Each number is 128 + 32 x the weight over its row's rms, rounded and kept within 0 to 255. Layers, rows and columns count from 0. Numbers have three digits each. The size before them is the row's rms in percent of the matrix's.

# layer 12 attention key, 96x96, rms 0.211, rows 75-95, columns 0-95
085:089124134082180074096085099153117187141041118111154116149135127148139075139169127149167150136073149077135125128186125155124165144104188164097166145138098051146070087153149135121105155091155095171105144191110125156168116135101089117136123123066168057130132119155119134136130144127116090100
079:121137090124113117138144158059123122141163184142129138079087172113082186173070123168120090102086100105179095143173145111121178146124158104102154132109091141162139173108109094100100130096161189122166135127110179104087151130090123175114113045136135102100181118060068075105120116107128123122
069:106091144156103105141064115098132158140120059147181183103138119104158136144146181149147118109132158163148078113185134157115130152208134134120162148176158095158074177134172126115121160140172048101149137153142135172086150175063110146198098134161149119142126096133158149151101153176148101155
067:160126118107108110155073164131112123200130158156125088142171143136113116162123097115103145130119160111072074133145070169145176132182156143088099140125105157173142090072148087076137083140169135149131117166154064122128151088158086121181108105123175116104163124181086104094155062122149080189
071:073137147115134147148154125125161169185110137112092111129139123131091127159131083140169135087136118209156091096083161171140162102115191152134137055123145169126095098138116046140189133145052161135153118080069152120106140136152136133110153130129148097153133212138155125091149138133089067093
071:109126144144155089140077178109113151154088165091139096181118129187108142079112078133186154082091168133086141152125151123115137110149132088116117157112090177121096065134209074112120074129098154098129140134140070078095190066148111127152073169190140102104098114141129108126121113132107093116
077:110164101118165067163116186131099132165115064142102174120161126138110123069081144102134080132142166108194087083111105171145074187095111163129129144139182103126130091127085087124085053161133102045108108126177107095131132073164138095088093149139115124140117111118101112136120113176106127135
084:167148076145131128069058144089080174112075128079113144149121098158175115131135101131115151073105119108159126181078153172149145140077104164094134174157141119150102137144124125155109146124153132150138194152067114121187177067089116155140071133092107144122166116160127123121103048164085150123
073:147167143130111115157141082048109111151137140067067099147103113142109127124129117201190154131109135122126139128161135128106146143156179151147130148167132108158089079139128172160083161109176141124159142087146144067213137093132208118182107137162096128097202133135191105123164126114113158145
083:142113144091125074185145127091143142179117139137102131168144143151121127121156127147188169050147093087106102080136150112104131122099155115074146133189092132107140068105205143166141130175169071079134165117176123158127124140124114089118083182135140137107136091187136204140100097130191131132
081:186136084104191188140094141155107152085131190176134061122107129077121169155154127138139153118177140116190091141131147106147075073139090110147089066125117078114107204153123133059095119123153118140111098177152149129126173081159144090119150125113145105129112130129105160143175077160135123164
076:151142162120091101096084111128089132089125071140116169134118188158117152106092178147093165137175129161130118084135174105117165118127190175095099091120125053129177080133177113140188138183200107139119154142106126115128146153132145165145102144140111185129210123116129146181131133112097169188
077:111166166166139106094130146192105107195119081141119112129103129162101169138066113123134113061091114122119158120121129148107140115159086124108175123142161141153125106125191133143173144169175102120134118155139188064204127126119097173117151180106141062125141127161105125088072123046122147184
095:153133161101141074081081147124122135152063110106143114110167099153133087104194126201107137143091149089055127108111100156148129135077181174096136161094100128110141085170146141146172149162150090150160193111076078109151106118137125153132129145087142157124187160144127101202172098166115110104
084:161104113114099125073106143140110130146161157163129117128113126112089158130083164125199154090132073153122159159113229121149172112117187124106175118104143150107129128156091127100145114148084130159171070133099217091132165116117154121174204120179084132172136102111089109119142120119076175133
078:125079118212097096177206128166104105096149064126102101096112093087149150124158137155162146134159162113096151118167075122103101070112130138093138079114149083093146222099115179151118168157079091141099101122131107153114119185174120158136182176128140102116129141103149102132102145109146122114
084:054105155171164111074125128156125041112124144090147110136055126144141152126134145105101103124170125073085150084112110136081128165069128099127162127103200122136139133100153155128165179134146139164093084109167115111127134094149077106073150167128178150126137148098231113112143159098129118140
083:080153105161098134205130098082108154062124086104133155130131122128143204069131128110148113116136194114157161072118169149111127126121112141183161141181169065147128159143159162138082144174157116117121111115121100097122136085090138129124142121139138155165023119136132203111148164147093120102
070:113208108143151092113174055144147150128168149133128118095054154115130120068168081162114167142122170145092062159153139101163134122110147118128104076083115117158114129128118133156089092164095112125117076077094182166120108125180102135115033143150142094140121150101103123079114110113177134096
091:141147137098083129178114145113046123127128108097113147129119149142072130085097148158243151109132182155123133129169200137133138149177112186117143074121107114124052132112128109115115086157118152119155160135141108080127167111083152107079201154171124128081083112080125131101115096102118119142
071:159153122163077092136107093115069149059123118102115152106160124102125102125192200106168152136137135167150153138133127131119148130217121097128091167118137145202135193091090139126146086153143151135162125132122100096135180076080147185179144118128131132107097142112176110106183053119127124086
# layer 12 attention query, 96x96, rms 0.198, rows 76-95, columns 0-95
087:059088146155135143122124122109162135086155163146181200141072085058131107179106129091102151133161062149170134135161144089136155066102205098173106104141065128111121113161092101128157116126166139113110150161142199183088105114120086162140115138144130120146124140121108119103118066163159142139
084:123072128129146128061073093191152137145090112101145201175134076136162050104191134104114201158145090086124117126132120092182068143182145145136128120150110129113124169130124149119116087176154080116121084129114176108101105090149130173196119178130111111091134084125136161128134132149124144132
081:089155098065144131187154176144111169116167156179170144137162100095099072152145067179090111096123114108172094197145130098120154065090124143114133103086132160109118155149120059141102136164129169112068133138094134133099116169108103128113157163132092141159084094124149165098107109201169132154
080:110089176080066175100193060107140171077112093147102154113198103115131132138144104136097134112138126159122085121137154159165097119170214133109218109135104114132145093146092150139117132153137140142161137152090141116120154166091202114165088106133105162170128151122081120148144123059134158127
080:160153153102150134120137155089090205160134095134126077133149123222085190153184073141077120101093168147064159168186117137090132133115101088121085141095123160158140108135152118146084087135143131104146139072153075133133171112148132117135168111161108119152148055122122133128096065145097149152
091:170143111150123114144149149099080120125160104086087174084141109193170111107112142115101103124140160131138072147093126099143126168215135142138104100124160147145136105054157079196059103134048130097099114141115103077124116116152151124101119113129172104123188144102169101137150061110143086175
086:163106104041140140124067108183173137130131109165129178094059063157120106125170139135067117128144098164107103166173191114134169123114160103121129204160144109087119115160055160153132124133095134120123163128133105137143135079145084113157129124127117067090091194098101160150169131136127134129
093:196131129101095164140166121110094105200132113108138154129145162195144126148124127126169126124179130095124104127126150127124073112145096176143088157151145114142082153131120177104153128117184177125149152132152102127223113096097209183141111112158028118062146125101110145156142124165156145123
110:105132136136116086151145128077071100146055118081129131149162155177164100098107208108120112124121141095129153115094110147134140092132152141103135143148169164130122076153223155120081178154191116133140089131147097143191117114138181167062148072114149128142177072137145176131133115106132128083
090:149163113135138122145089147089168167093136060142119127128138162105152156139121155153133178185104164084133112102145162150206159126161153146123184119181149056109042123111152119135158096096151167124099148116139092106145151080035148117110157138168115070099129122135098096137172075109142107105
089:093136107133101119102171153162140128097130155126132116148111134095144118139148147156078118114197120104152051101086158102157179094122156144133067073153154093138196155105166121179102128106145109133100103136067179112129065142158156153136087150127093134117163172110113191136185145152147033100
087:127143125169124109118094118174159087161135143128125119105082066124106102109120073103104142128109093106093094139111077088131106096079149095145079189106136136136178106142101141133196103100054144110112090161183158127141113092241062140122157127127174112149129176112146134102091105100129146174
090:090118133087151172155112161140174132174135156146111091163145108168119166149181141147065132124160137132106059146105136130061144167122086143116177151130115180111126068105160140133082124157118145148143120078127071084102080127115043183114131045139121189121141109151138159175128121104101104099
081:179122178116110147159138148124136126199117141093109111148148192117107184081069191167170124098148148142059124096119137122180139144199098114112126112111109137161156109104120069137111083103140114140126158100154086125164103136069174128118143138148099103090149130160139154129125160045099159047
096:084114094226124099150146109155165081126154085086096138069136125091164135137093125150078078076163136136105120171105072115029092153120086104094143117125122105151143183150146152101139147128082169128101118187153100154083072164154121143107150075127118146146128094145109155114075127134133131130
109:128140121151173070109102116145151082087202178121131166089059104088134129167156111144111113138104098117098136144189081117061122122070097087098123133089163151125147194105085179163117128119099130096076075156101093121130126143171077129110115169113125102143124169115196139080088098103131142132
093:147105149139086090168089184079176109085148138127176160088116127121118154126172157137110146131137122135154144127135112126104169112166116091067131097146173100145115168100097109132085117096156174118094140173127126138108096107156175180166100105117176179075074150060131202116153146161167046106
093:107128090130075122122168104128157109107201149113163146118079104125152141149179133108100105163147101110139110143126154082101186104137134034072145138108143128166104106163093112146152066152132128079102087105096139217070110164127183132133112154138091155129111094123151108094047098136170140152
071:091137176130079172111171197047141164112139081121118153060104147094157132185132155205061084089127129160122120186134095147116119198151151115110119126169131136138094200094128108115098127127119144162131168164126117144137084152125118117146155122092107171099090109117178144133115108082157089147
078:106142137143077118165128149150121148115096183114122147180144140022075114173210152092181141156115175170163100139173144157105120117170167163159118113164124158137136190120064149132091107179157155089142103129099108104147121178114140122155129132148059120135091118126165129140171167128152176133
# layer 12 attention value, 96x96, rms 0.216, rows 64-95, columns 0-95
111:075077105092082155063135156151141155113132131119144134111087174088102186181113124107096133104191128155166089183152123119127145141171166113120071101184130107126112161108141113103138183075134146125108117121057180139155132127085164140163084124108078143163143208122126149160160070138131142165
108:143146018092098151148150136138110163056169141140091123097069150147093185198113129101110167133161105130117115161123131174062135057149088140117132095092123096125098120163117118128105193095168148110149137128144132134154130173146133148147111072200117115158096106117127142096175094141166134164
098:102124108129241133103099122182092125135125071120182133117086166163156112141123131133156115097104109108159175115111065152138065087142120107169142094099115188123174156103147091137081155126096193151139106178166116113126119124136141132119141104138127103055170114101089200105145145115174161097
091:116113172137133143158159123087110127076158115100086178122157137185149154180185159110137083156103156081161067108153136153089114129056137105141131142135127102176113120115168105102115131133159156176029129194122150144089110167111107081121164162091171085128117101090113091155152187144153106123
097:116161067122132083136170148134116121198160104111123085159144127141195083119125126141192110115118149089166138118126118089179107089129173105166115156109130154074127053119155098131132102108101115163154139119125084100093141130165201069127086144181085136078209120074117148142120121114107141077
089:113096067133113137140141168110128186136166142049072158048152104079184133119133135170076115104152132149154150159079136111136137133109081053086104111151130149181143136126135206126160161068149153177137110097074122104127147164113141141146171113090134080140132072129112148157152137106156123154
100:098118081103165197037110140107092186152115124123109142138103196168151140127109101162089158127158126167089138132166107144087107106069132110177128175096142118165137161131117144142133201116147141137187127104050150129108126124121155161183090162098172142138077119112089115069172125132123135095
096:103094119144088132179103158133169179116123150119158126144131091108124099127110097151149116121067070120204134172148140071165167141164122129137123190060086110107143076100142157144088123136069181152191154156132115055096102133066176119147085095155112120159148125136136181132137124117130141070
094:130124135066145152120122162078136144094153164113097071153143106201113150060116089120096121171162133150179085109165178202099147105110120105109137161102114189094143084169102175164157123175099154142130182119142081105113154126096161123105166178117146121188144143092095145106114117155115093182
089:057122144147152116144146180154121035146117123201161107157063122128218130093132124090139134107117194113156158139074104129147097127120120178132159103130145093146128093127110101125110192102095107152080137129109132120124086160125151148097133193144119172110173168117069113178130151099147155170
102:112140121085130158155108118150146108161172174124059140244161138152101107143089144116163138141163148119154139152160138086084123116133106133093104146117071138075123042141154123085127138108067128104133134082179175138180151101122115112137106121118075069118156134150115162187142121150103164072
098:167123126155135027146132150125146164147128118118060080078062132182117124149146115147135100127088171125097091124152196072176175116089172148125098121123122150110106155120109150142144122142156081147098083128105127146097136120095131118083119173062132183148139131148142123169124182175158208116
119:158176121084146122163100132117182111187123146094086156202171103138125076120161123132214158068116182117114159124135126115146125121115105125124135169102086148132175044124142140145091107135081154130142102079125059117165168159198093096094134116128129107183150115160083126116137116096124138086
109:119124078113086179117112118137112120041136146130161188044076132095155139176148114135118148106197146158084136138127113121091114106156209171153128149123127113191160139101099173107142148151130167138112140126100128140145110122114146138154144110102163095116095122009141158106161094133150079136
101:150071141148127109223134152124158108218122151102087143136148095155165095183145149131184188115068143071103139134057129134110107162150152059116113134092097159126114117175152132129102087107124115156120125170082118114132157152092152100137123144123164117107111128136150148173111143108109083039
110:161141076116148091129083126213131193147124141151152136187090096182107089068087091116130090160076105132101148127103141138141156113122191130145144175130134111117174050151199138080136170147147089123199077126107162084134134110168121100130146106155116120126171105110101152115096166120132133105
089:116118175172073116129158113119167096143104107165105111130163101183102093139121129097133201127056163108138141123203073099179114168101088088188107133146081123130136126174170153148156103125142078166137086144069173117132171136216104159112132107106126132150181120145134095154118145126085111126
107:129082149108066137122128110113163077117146157119163154063120181128068143161119174102125166147075221154124097152170146130073079117119115093112107075104161132130107120080050081146136082096146116132111126155134190127094144107105167125171163137158131148121089160124178159096146144147155161100
117:119090191171112159136101107084152138084116114117202110117115147125111125144147150123074131095099100194079137142090115096171175115090168134156104143177239141138101108158176119160171144157103141150106097140135082157153174144090095171130132098110106149104123161146091171139165112107073128171
101:120137181126131097120103155107198138150162145191088072103157137186130115157140119034138058096105092070145168113136151126128135146149114052108150153156110193115148075132109185140112143127131142105099142157118090155103135177155159076102148115137105091126128135146145127162098050130144163097
097:099185085194122138145160182084127084082098140116159125105140188092107093188143108126147120174171170136125058138135126064148119123131160117176126182158164156145091181073098160107123143105198139163149157130108125142166087152120151148153164157139136093124139108122106116053108084110158148110
107:083149090165108138168149154165131157143109123107115169118208114069119161119171089085131105138179159075126122143152092073130172144105148164111127078106126137166132113108124092162110069114119139065153145126127161138132170114152176137109112082105195172118090104144181129090128067161093050133
108:136171060111093116118194068115152117136130116160128148100118078119202126137127132110052142187102139146082055106105146164137094110106094200090140094132193102158096153128156141141119167156141084090137086157094130122123139172081175168136101113148118150115140172181131100162151122143107162143
116:150057176101166057178143135130135153161142127146120074142191069154106156106149142085096105103110160133112090151170124110133126101157132145093171128111083098126096024116178091129116092143079135181076156109133105130161138116139167125098172163138083133150181123173101121145119125124081091128
117:099137163133142081096145181152152108200088134153134129172034120112179149166145160104117177140125098114116089135116135142119131140181149123166037139097183178165109114075110121146177157109176164145105141139091218163108128170161137116087151134137116118153111150125149110158111117159091161139
086:149135137100111119108133156098101137154147157144122041235111141095117091099162173131099117096150106089115126131136112109196133106110135192145130190139117182130126092063130145168150106123125106154128156138103158137184174087128126136105154099142064119101144160185153049181163123143110120156
097:126111130109140128121170156146140076183110064097079079184126134091176196125106218071114085076137160104089131153150139089153134083063095152141126164145095109136095080134193107117091164110126075138127111117146095119124119145106116209116125141088154124097142109164116100123148120125109092153
102:086161094137139161053116114147053138130116176132135091161124154163114118122077133095087108152088089091131185111092146156173208084091087117186125120122121124135128063117115132119150191111108126151115122124128170100124162140178062110155159132081130085173162152150093132176131108150170122083
110:162050142169160117224131142098147109141142144173117183110177117128114110113137169121173121132149152118160096128110082134121152103122137226121074105077083126139106120146170193145119161141066144112081079164174132160103089115132111179100110149110148097131121128083110162168123137157112121175
091:124151102108093129106116081141095118104133177087105076104129133125162145095092102136083163109129095180118155174143082181102140130136122176157101095152134139096127131174131089178149177179117143128149173138177191127131174171135111135184125093119180121149092149167048090180100089092166091173
093:149090081111175055187146141096099162094157152136086086105157137149072143160139131126120152134077165152118132116139174103118130176123133141111140116147158131054144122131174118141135070151150157131158095207120073144142132176086085110126155155162103096171124069097123126137122138067111202172
110:133171103177134091114074115185127122117129120146040148051149097131167165122123138128145155097168124170145080183107151122093136163082067087169155132152187121095091129079103115167159187110152128137159160075112150098081117154165115158167087197149129132144143103122152092122130091129129109137
# layer 12 attention output (transposed), 96x96, rms 0.364, rows 64-95, columns 0-95
105:148152159168133096138100107135095137091141090105121164105145129094150147130102132080161157123121131093140131126135089135025118135131074092105199117111208090108103159082114120169105158140088125104099132168111094149135128120118065113103121123130169106151063085136134114060079179041156142146
101:118122130136132103091116159159144086192115124126179147100121096132142075122156148174130119184156135102156116174091096106107134162071107114117092149129166110130149141109145150084086090124089059082071139114111132148075139122132052153106139156098133086140109071153108156093137155046195072175
092:132139075148106144156123151127186173090177103126132084106122132119150105153100110173091170134142129201158109161155154078194159121163100131109048146147132101098069121158138113105072092151159115101124127087139181123144189177154140162140093120127057163145130130181171115152080180144136142150
092:143151156097150121117104141180130114125146168151081123127037091118134124093102119125222140107178126152119088072136169143121155143148139101166149124165157175103154067115057164142178133185136063140172158103125118098129160124095111103123163121166102179116144166180171119131147115089095121172
087:207166121164120155177157118129187155103134126143184179098098109109090169158142112142135130120137086145186129143172129150160086163152134141114102104112111183145119200178110105046142118138180139132119128090110178119155101124085154185113073081150114140146080096128100129120092174195125130121
082:111134209152104095106155141145179097139145096135129147130105170184130107132100089192106145177106100040126071090148095152129103151136126084140133108146146129138120074076123092135094166196159128117117047163110117146101131162118035152128103081121142144125152136144142061134101119138114153142
097:162108152182100065148113125136205086165134158095146116071155119078129126102099155115101072119108121083185112161073135075183142145198159150116083112174125107097128106067178149115118065144086139108116109189158116112135102150138119118091101090124077148116132130180149129112106129086139103148
095:138152087183101159133158108147089118125136083086161153115113121117111142054131146176103146098159154116091151066145087124147080169131122140080139106173126066167089191161087080090143109128171108074090082127159184173172155153114132131108119135098179124098118131069120075090113162147135154152
098:147102143111106091161118114161116100136090147085120129164115026137142128116133155091139087124140108090098180206146082071199105171114184135113151096113120121126128114093120156136069128145160052111153103138170101203136111125172090130150176077179131145122146173134150139171164111136124128125
093:196156143084090159109120119118142212082133146081134142098143132116053143139175102137162134105128083123139132149162158130160162111135101099144125200082107176125137192139136180132118091125134142102166162134120145136169180142150168170175096172149074129097083059158116118144134057143135129098
092:164173152083176172097139178135138164175115165139157138080095121129103140133202133119132103078156134188089106097080118104118091173105093122109163125111163107204134132136104115123116128131166080158172070153143125151112091147107131175141155110132201129167068132155131161112143153082135114209
100:084133154083104192114181154099124054091131102103195113147126105131124146078139124131142131118179121109158148054116141192102067113146156122136167094127160114087154103097094168107103168120144143141126184104148096056167153140132135160121150071181172130148138135113142109160134091134103066074
116:110119159173194215107176134100148169150159161099102099069065131132121102090161133137032116123142091167121106087150128087163127154126121067137160106169086127171129130132138106105154070131173128170144152179110188147090111147129132138132141139118141091123149163113151199146149134161113168133
104:173145112161176057125061098105147139146137082132142141107139122183123134093029151099161128184070122081148177142124113121133171140156126127189119078140163138126113111101160133136116158136085124055108135134132150097125136117115111103139151182099121098160107080170129065073117098102122187168
097:110171110151124102060179157104106198068171116164143097122074115156090122041180126113132112134172124114183135124131160119165100165117084158134128155197136144179116117146057103112198161160153149177138121112115110105159091176088140131113112127120153125137178154129136118152103078151110158147
107:164139102148095196165199134119148060135107149104174159111153106094138115174165147199126129138141130148118090126127108106235111164137183124137120095124081132123130158137117049160118144126134148156117165096170131116120149131142169164085065088069099135157089150152142163161175119140161138120
085:106113142090127139124136126088083175128116148117119120105119147099125117108135137117198062107191132142135095066138180156133130108106149103066133156095097130189130119039174066140160084120180198127194141103107098089128114133102123142184100113152114151091174160103140169173147108158130099148
102:080137136138176097084069098120096136108086054159114126132149107131224148109117103121180085125149146058144140091122105151114159123138136124134158199183142158126097115113132164088096119100078158161161171130109094167156068137127092118121168133131159129149065112117089100128146115062087118155
112:058105118117099138107153125101074113092130083141131099139159162064174140143106161120152148208145095077154075111113099139069137117196127151171099083119078129157127146145132127224140111124089106065117124167126144079090116109163124080173149157154105141100135134063141111140099105148142110117
097:128100163071097123154174122066117148072128140082106096159090043152137143066186129129137131094162107117131103139137130108162104091050148110124084104138172116110119124096097169122210129133183086174177102097130161130178158079140121126139128142134133192146111153097105162130150158131167145156
098:154143193092137115150110077146133153115153137118111148071129102149121154105080156178138150080117094100168154118135133182063154156162133096122127053134122121083149086095092162073123141170033145084097105148075168145099126081113140096094097102108139113127103148115086071120185143124151109159
104:156115134174146082129084066117136090193142086119117117127139114135124101119068102138137127128085115114038104127144124196125079129083086134090150114121117119137113147165128142073225144144118133183114128167164057109138088118118078125131175176135145124151170125133107091198105133079104122119
100:151102132141097112115076173133104069089099111100135127179100154147110120156131140190179067140178099117176142155085134139080140149134070085161135123100080158128186184155106145114163133180114170136066173067116132114114117115150121172129110134120121095146131098083149108056125078110089083099
108:123121162134156247108093075112157117107143143116137189119058130098112099136141135115145090125140114123089153117199130138182112138093137143180127145159129110190198183161059133149106137129210119171173115152105121131131126122119088088160160122153186115096125136098148148130149085125132116114
113:130106154066104152148173175115109169033129104133091148110183168104101082122102137180149075093129151108189124165108134157111162100137137101142168142127141108122096109112116165145122103152154121134177075117099076183167137139073199170135164137095084145123089141097144100191162137099120095127
086:075064142166123161087173135149165138084124132110117150101173092097093185153096118136165091129094180184134118166188113181133055111134159069120125106088150076164110171157130135146112153119154167141112106134094073153112054145127129113173159159146175168118134156135127173075139148152125121107
094:136096180131110177120103104124219131138149189109152136080129197112032167150145072113135104103158084162113089084125146181139081155170134133126089141128107105145132164132105170189131128131142128146133151126097111123064132122121126094179118155141051142154117111074109148105127126085172141104
110:165119123078105122127168162159180109153161205132133117126172093112123085138189128137152110179163115184133057151136131128115070149137180113129113103075129148050108145122170110206099115120187127141157068129157116150141155183145148172107116126132074135121102115144142177121152152087109134179
106:147181137083132175090111102196127137154153123157130099171115130149079178113119154101152129124150156167040149090150139113123190171149098115155154158125139135194103113133132113142100118151144137141153126144149122088129182141059113130180164197116157053149136114083170082110113087079076115122
085:128139111167099112120109162152121132117144118126158159122144115104137096175137142106136072206160153093104077135122163147125103147112112144115136102079172102138120174143161133154130081104106140138105059126097099138092097096255152138093152186140103114098192126137189199146097133093127154129
095:156143197082128223114163095125141069135094079182156145154082094141161075056109114131118131154165094130116101133142124133151156095133119128134103144134103107171168089103142194111112103152097095113101120086103184115113062160151120123141122124122113120086127193145126146171131144153215120106
108:153111154072127065183106140101137112123136193108151156094148138138138117121118101122156117192118146085145114111124143138124075181118103194153115158122153110168151123097143125107133148181086144131152127166069108164175144063150183153137107090067095125092115114112108160160156193178149040126
# layer 12 MLP gate, 192x96, rms 0.136, rows 0-13, columns 0-95
098:150062098150125140235099059142101089130165170150155091139111148133154139170108109145177102143143154129167143091129097150130151110119087192116108093098109130141080167082136116146159133142136111110212065153137131177093095065118109108090107184112129166109082151137143146118117089109141092130
100:170160158178111131154145105192127122117158128142137097121205122184151140184145104124120144122124187157178136118104137150101105184158107145175116161134137155151084103149145181139200161119163138087107102132144216181146093099171102134130162099146180126114118109144131150163103161135128087045
105:075160185073098130170104187133133127131119117070093173120171168148131139157176101166152153144144116159100135130138110126124092100216139117087106127149161172152161117095168105154171090088119156107142132115092126165128095084122087039097129137181140122107119110152134087156120129092079206112
093:107140149147105184129035123127173151117121147118130167118117132119081140133135155193150170135101137115157183151193116127122095089181150156090110151117110151130056130136101126077106116146098141123159076189162086142129171048150172135130143088149097067134196160120116146106119164090086132140
101:130082168172121127162097139126133150128150129137126182104148167154149130101080130163094159110168181255111109127142124102071107128126097131124107132123157141096077112113126187154138150116130140196096106117117096146150098125155179162108138087100172050149112180152080075168124116114116122080
101:175092152138179106163113135109132105097146096108119106129155116125111116041086215127094152161107126171135169127109131175106075125147157154143123103051154135118118152138214095118068168149132083154116100131141157181134132150121133167163096131162094176134151095111095048126101130123083114161
100:115097112133121169141137063141176107077167092096125041107131127115127121112146088205138106124158104148130092133134134110165144176132115125107109149102149180145149133114155129098171116068119078009137121129135105102179134145035117082101145127168131124086124125146098133074160099131126111104
100:112165098098148095055097080144145140154150123128039098074120156099194192097139174171093076169144127224137130096170143114164091152147082083154131107115111137136129096137142125108116094127142102129098142182185167144156104144134145115171091125157090167090091147122134109153140130107143104108
106:110066059142123180183121130158173124117122108145184107081088111164111122153169170119154191068138129113096104146149116136157131073103120097130093105098114126168122114101122156098099199125084130149149136156165098157183126136138150216102104111128128162175132171118156086136126091102103108053
095:206164150119181174146158065133198144126172129171111106094126104106116104121142142143131117122151173146103064176132134131129174112134086187130162120130091128157124127098171117108098148088128080117130119167065142025106138102102164108165119089157133144055158122078123148088125139102089123120
097:123131112145169101219086089126171126146155104125140158123148143091164147161113109151167112106126107107108158119143166110131132068103203178134186113122106153081112153110193126115154082133131176163146078169204127150062114153108093185128093113133117128088135111086117135057174104109124095127
098:194119148156159150186105062188135137108153139094118130134128170149138118110153095105137123124119153097151162155148118140075158105152154079157164114071120135083172155161141066090114127157193084163102092090113113133120083066079146170119112114086144191070135181109143112113090152093139165162
096:144096139151181145115160087200188180123170060133138198185112081114079164144116190101118138129159138085154140158093135138119056106117112193178151141099124159154132098091164127128088101133118144130148086095131103143110155102117117187102157125152157166060104133098107118156101151150117139096
100:125084101181131104167138089116147110142174131145142129098104128068198101112094110144127127134154115137123128164147123223161103155177166136112166161075102112168188114140097198150108138085130075152168120144145164082178131126086193128129086143145159153165107095094133132096070142129102088166
# layer 12 MLP up, 192x96, rms 0.145, rows 0-12, columns 0-95
102:145140139125139100141114186081124158183153152159095136157159127163183100131167137118146173076162156122115053152213116164142133109105146156070052149115121126169116146169088114116131124084137159122071138172146154179143165150150172102141115095133109141107160145179169112132092111069192147146
103:136123162166141166119138164122121084099129087114155090094094089138121125133130153182104168140193105091125113142119146119144120144094145124145103133172153148154148144167180139117079161075164229117113108164152128147131137072108147180162167112137147218088137119153054073125115190096115128086
106:139127134134097129127171122153166139144102106121132116148080129168132176144142093078110140097126178147136068134171156135079118077175148131103120067139114099197080117132099149109068145151134123172121108087110108149153152146109157085081138213176144067142147069178171201175152139108103124132
097:140120053146163129163103133107131157145080138103077136133134129137175174137153090106149114125120110058109068108129159098158139123136122121139139190092149148183110130137101128164142138184186145142178112093122099152153140136142153191185100204159153033097109119124139124190106127170151154088
097:122180165102117144112162122096147115102116118134106148130098085054149149103109152096131062158111179090083146104142153076133112138110121137160116137109039117104147082130122089164161060108109147164098168131069086129103175102077075178155124108089079094164157124120110102175120181106112168128
103:108101172141106078153087095107130167133168144167161115118168146111154130116061062109105095137129150165090151127139106032055158138132120173117112106106121090091090159120124193191130129112186114154136165122083156095139134129109095197137180152085125160103131121079133141177124091141093140123
101:141129118114137082107078121110073143133081135079069166132110123145142104169123155181181121137070142138194084142202190165132135129135121113095156114143163130133156172111106141139096117125093107128205168152184076102066130107147091151134121126129123193123150155148059126096118172163142167148
095:149113131185090127098154092105159133159074130145095114090141097115152152113137086090182180137124131121137144123098141108136144155125132126079127146093120140133156137136097082141121147115081124140141140093121145128198087162211133058144096146024092146100177068056145156131146142136180065126
102:084110117023118116142106125165138118102201144092121132139153155142162204155171080168115115133104066126124143109120095107180152143076095118127128109118054090081151128113171148143136085144104171091111142172119142097163098173131127118116167104172109122168117086087114113088160143086143134186
090:154134208120120103076091154113075144114131120120080140103133168129080145130098105100164137130125113205107125145147135134141126127174124100161077181134107151111085126111102119114113084171096104179147129054139065082144146086054156068136124172114075105140112129178102081162121134157148128189
092:171144111106128097155085103106148159102073118188125132133084143116174125166137128189161150127087095139135131143148172151071130123096181124136162132155116118136115122162135130124133137050029171163177075080206141111110144133123167136137123086061141149131128113154158079097109193110150094135
099:066125130174206143184144132119120065161075147075148135124133115124059114149115131131156171094144087101094151116094123122116106110083162094168132142079162107125144119167076090154115153086042147087182189148118125124121152100149154080156081107110162166135151124107114174121099153103111088144
096:214189114122110135184104119137178143128139087138148136127156086149108149177090163124177112072118169122125146105117112079122130125123193107118162138132160157079144108114076202158155174119139135127100148115071073128138106160159100125152064047188159157093110149106122141153115141116082112122
# layer 12 MLP down (transposed), 192x96, rms 0.169, rows 0-12, columns 0-95
095:156126159125201091110140136119126139180080083108067123161111096129107113109177093149098125130134130128120102164136076090109138076153163143091089109135154153163187075146191112097108118132147188151137163168193109144101151153183166118127170127122126095166159086161102069053134115181134137143
093:139126096084110076118111129154112161170123087099169157183088082077127151110147158124115140093076136113143145172096162133124143108136154135124130156132126071107173073127086083144132162087095137170123178080108062096173077146098104128081089168149133141196196175176080134148167113119130138140
105:106165149120116192129158121099140128136125070121098125136102116140195125151153131127093120142180218092149076129130113115102115092123070119175132151076098104180147119114173133095159150157185191078133160152131135173140211135141155124086167151166103145112119118104139140098080199139076124140
101:171109089178117151142174073109118141144085116112131124120109120133112163076154111127098073107095130133169157109156076133178113126139093119140098115096127152192135196094165195127143197098135145111109114176002118123152147145117118130111124128125183175148113080123177141082127106115125153091
098:126143140157098092116135166139064141160132152163074092165118135157120150154132107114182133107134114042149103144136105144162091169129140101113115167080141114157119100095177109175107132137079110108138104111090150137102093122117132223134134105096124099089107099159105089154089215166097166042
111:180195170151128199115092119044171114091086068162105081116118080102133100115118077149144169156151147091151108094126121040155137139126162192156132110110115139123115164123121150116134147143099166117121125182092133150113106152162129141117089124094092167115162116101177159155152084063123094124
098:101124178163143097080120150098115126118166103123143108134131131127148148136104187147151129092114136118101149142098162131075159124108101192108158105067117095122173159123104083103160088174139106080062205142126114188158113163128106182103104133173173149094143082102159119094042167139080089144
096:155116166069109126067145167124108048142158115120110173116138145139150087197115069116142144113079100142130175117146155113144183162114120185144185090129090095126156074144127121085124123113169152080081135118163083163108137156075141106172086157135110142104072107126134135071129159137112154198
103:165115110138132129157158115159161123130114144133128112152124062145144134188084116157106165144115134113186145082144106085125139158159147061149179075148100146113131145106165092159132168148177211143048120132176105168123100094107107121164139071076125124147149180093092104080133117104214110131
092:157151140135112176179077099165137155120184148164173102146160076177131126120172083115138108138157143114140107048114117131107105071161156111127164165119080134098149172133148191106194104084169117096126116140173123175112091143191102103157134075169126140165167123111135171109112126151150201128
090:150128112124196129183161162091144112114146173193110138104178076171111153129149108173094127106187165118152100120126098108143159137135176140134119125089128077146166122094124124094120196101089074140146138174076160110156182119166120159112167111162117048093101159121153083109130073173121162157
097:110150167153179072123172118107101113180155140169128105124134129134096128156159151097165131069122104182083166086129041123087085128121137151137170107113075128081132110100104150087201065089144128133094122157103117132111200132073147124093075105116048098150140123155128146151148128095121101135
096:130079159111138130120121141101136213136136045133170109088145095076145126181117109114153114161143111151161073157109150147130174121135111130027105102127101084128138124221156179126122071041125104124094090106126109130115128159138114149100163147148129141132149133110116126097068129090157134081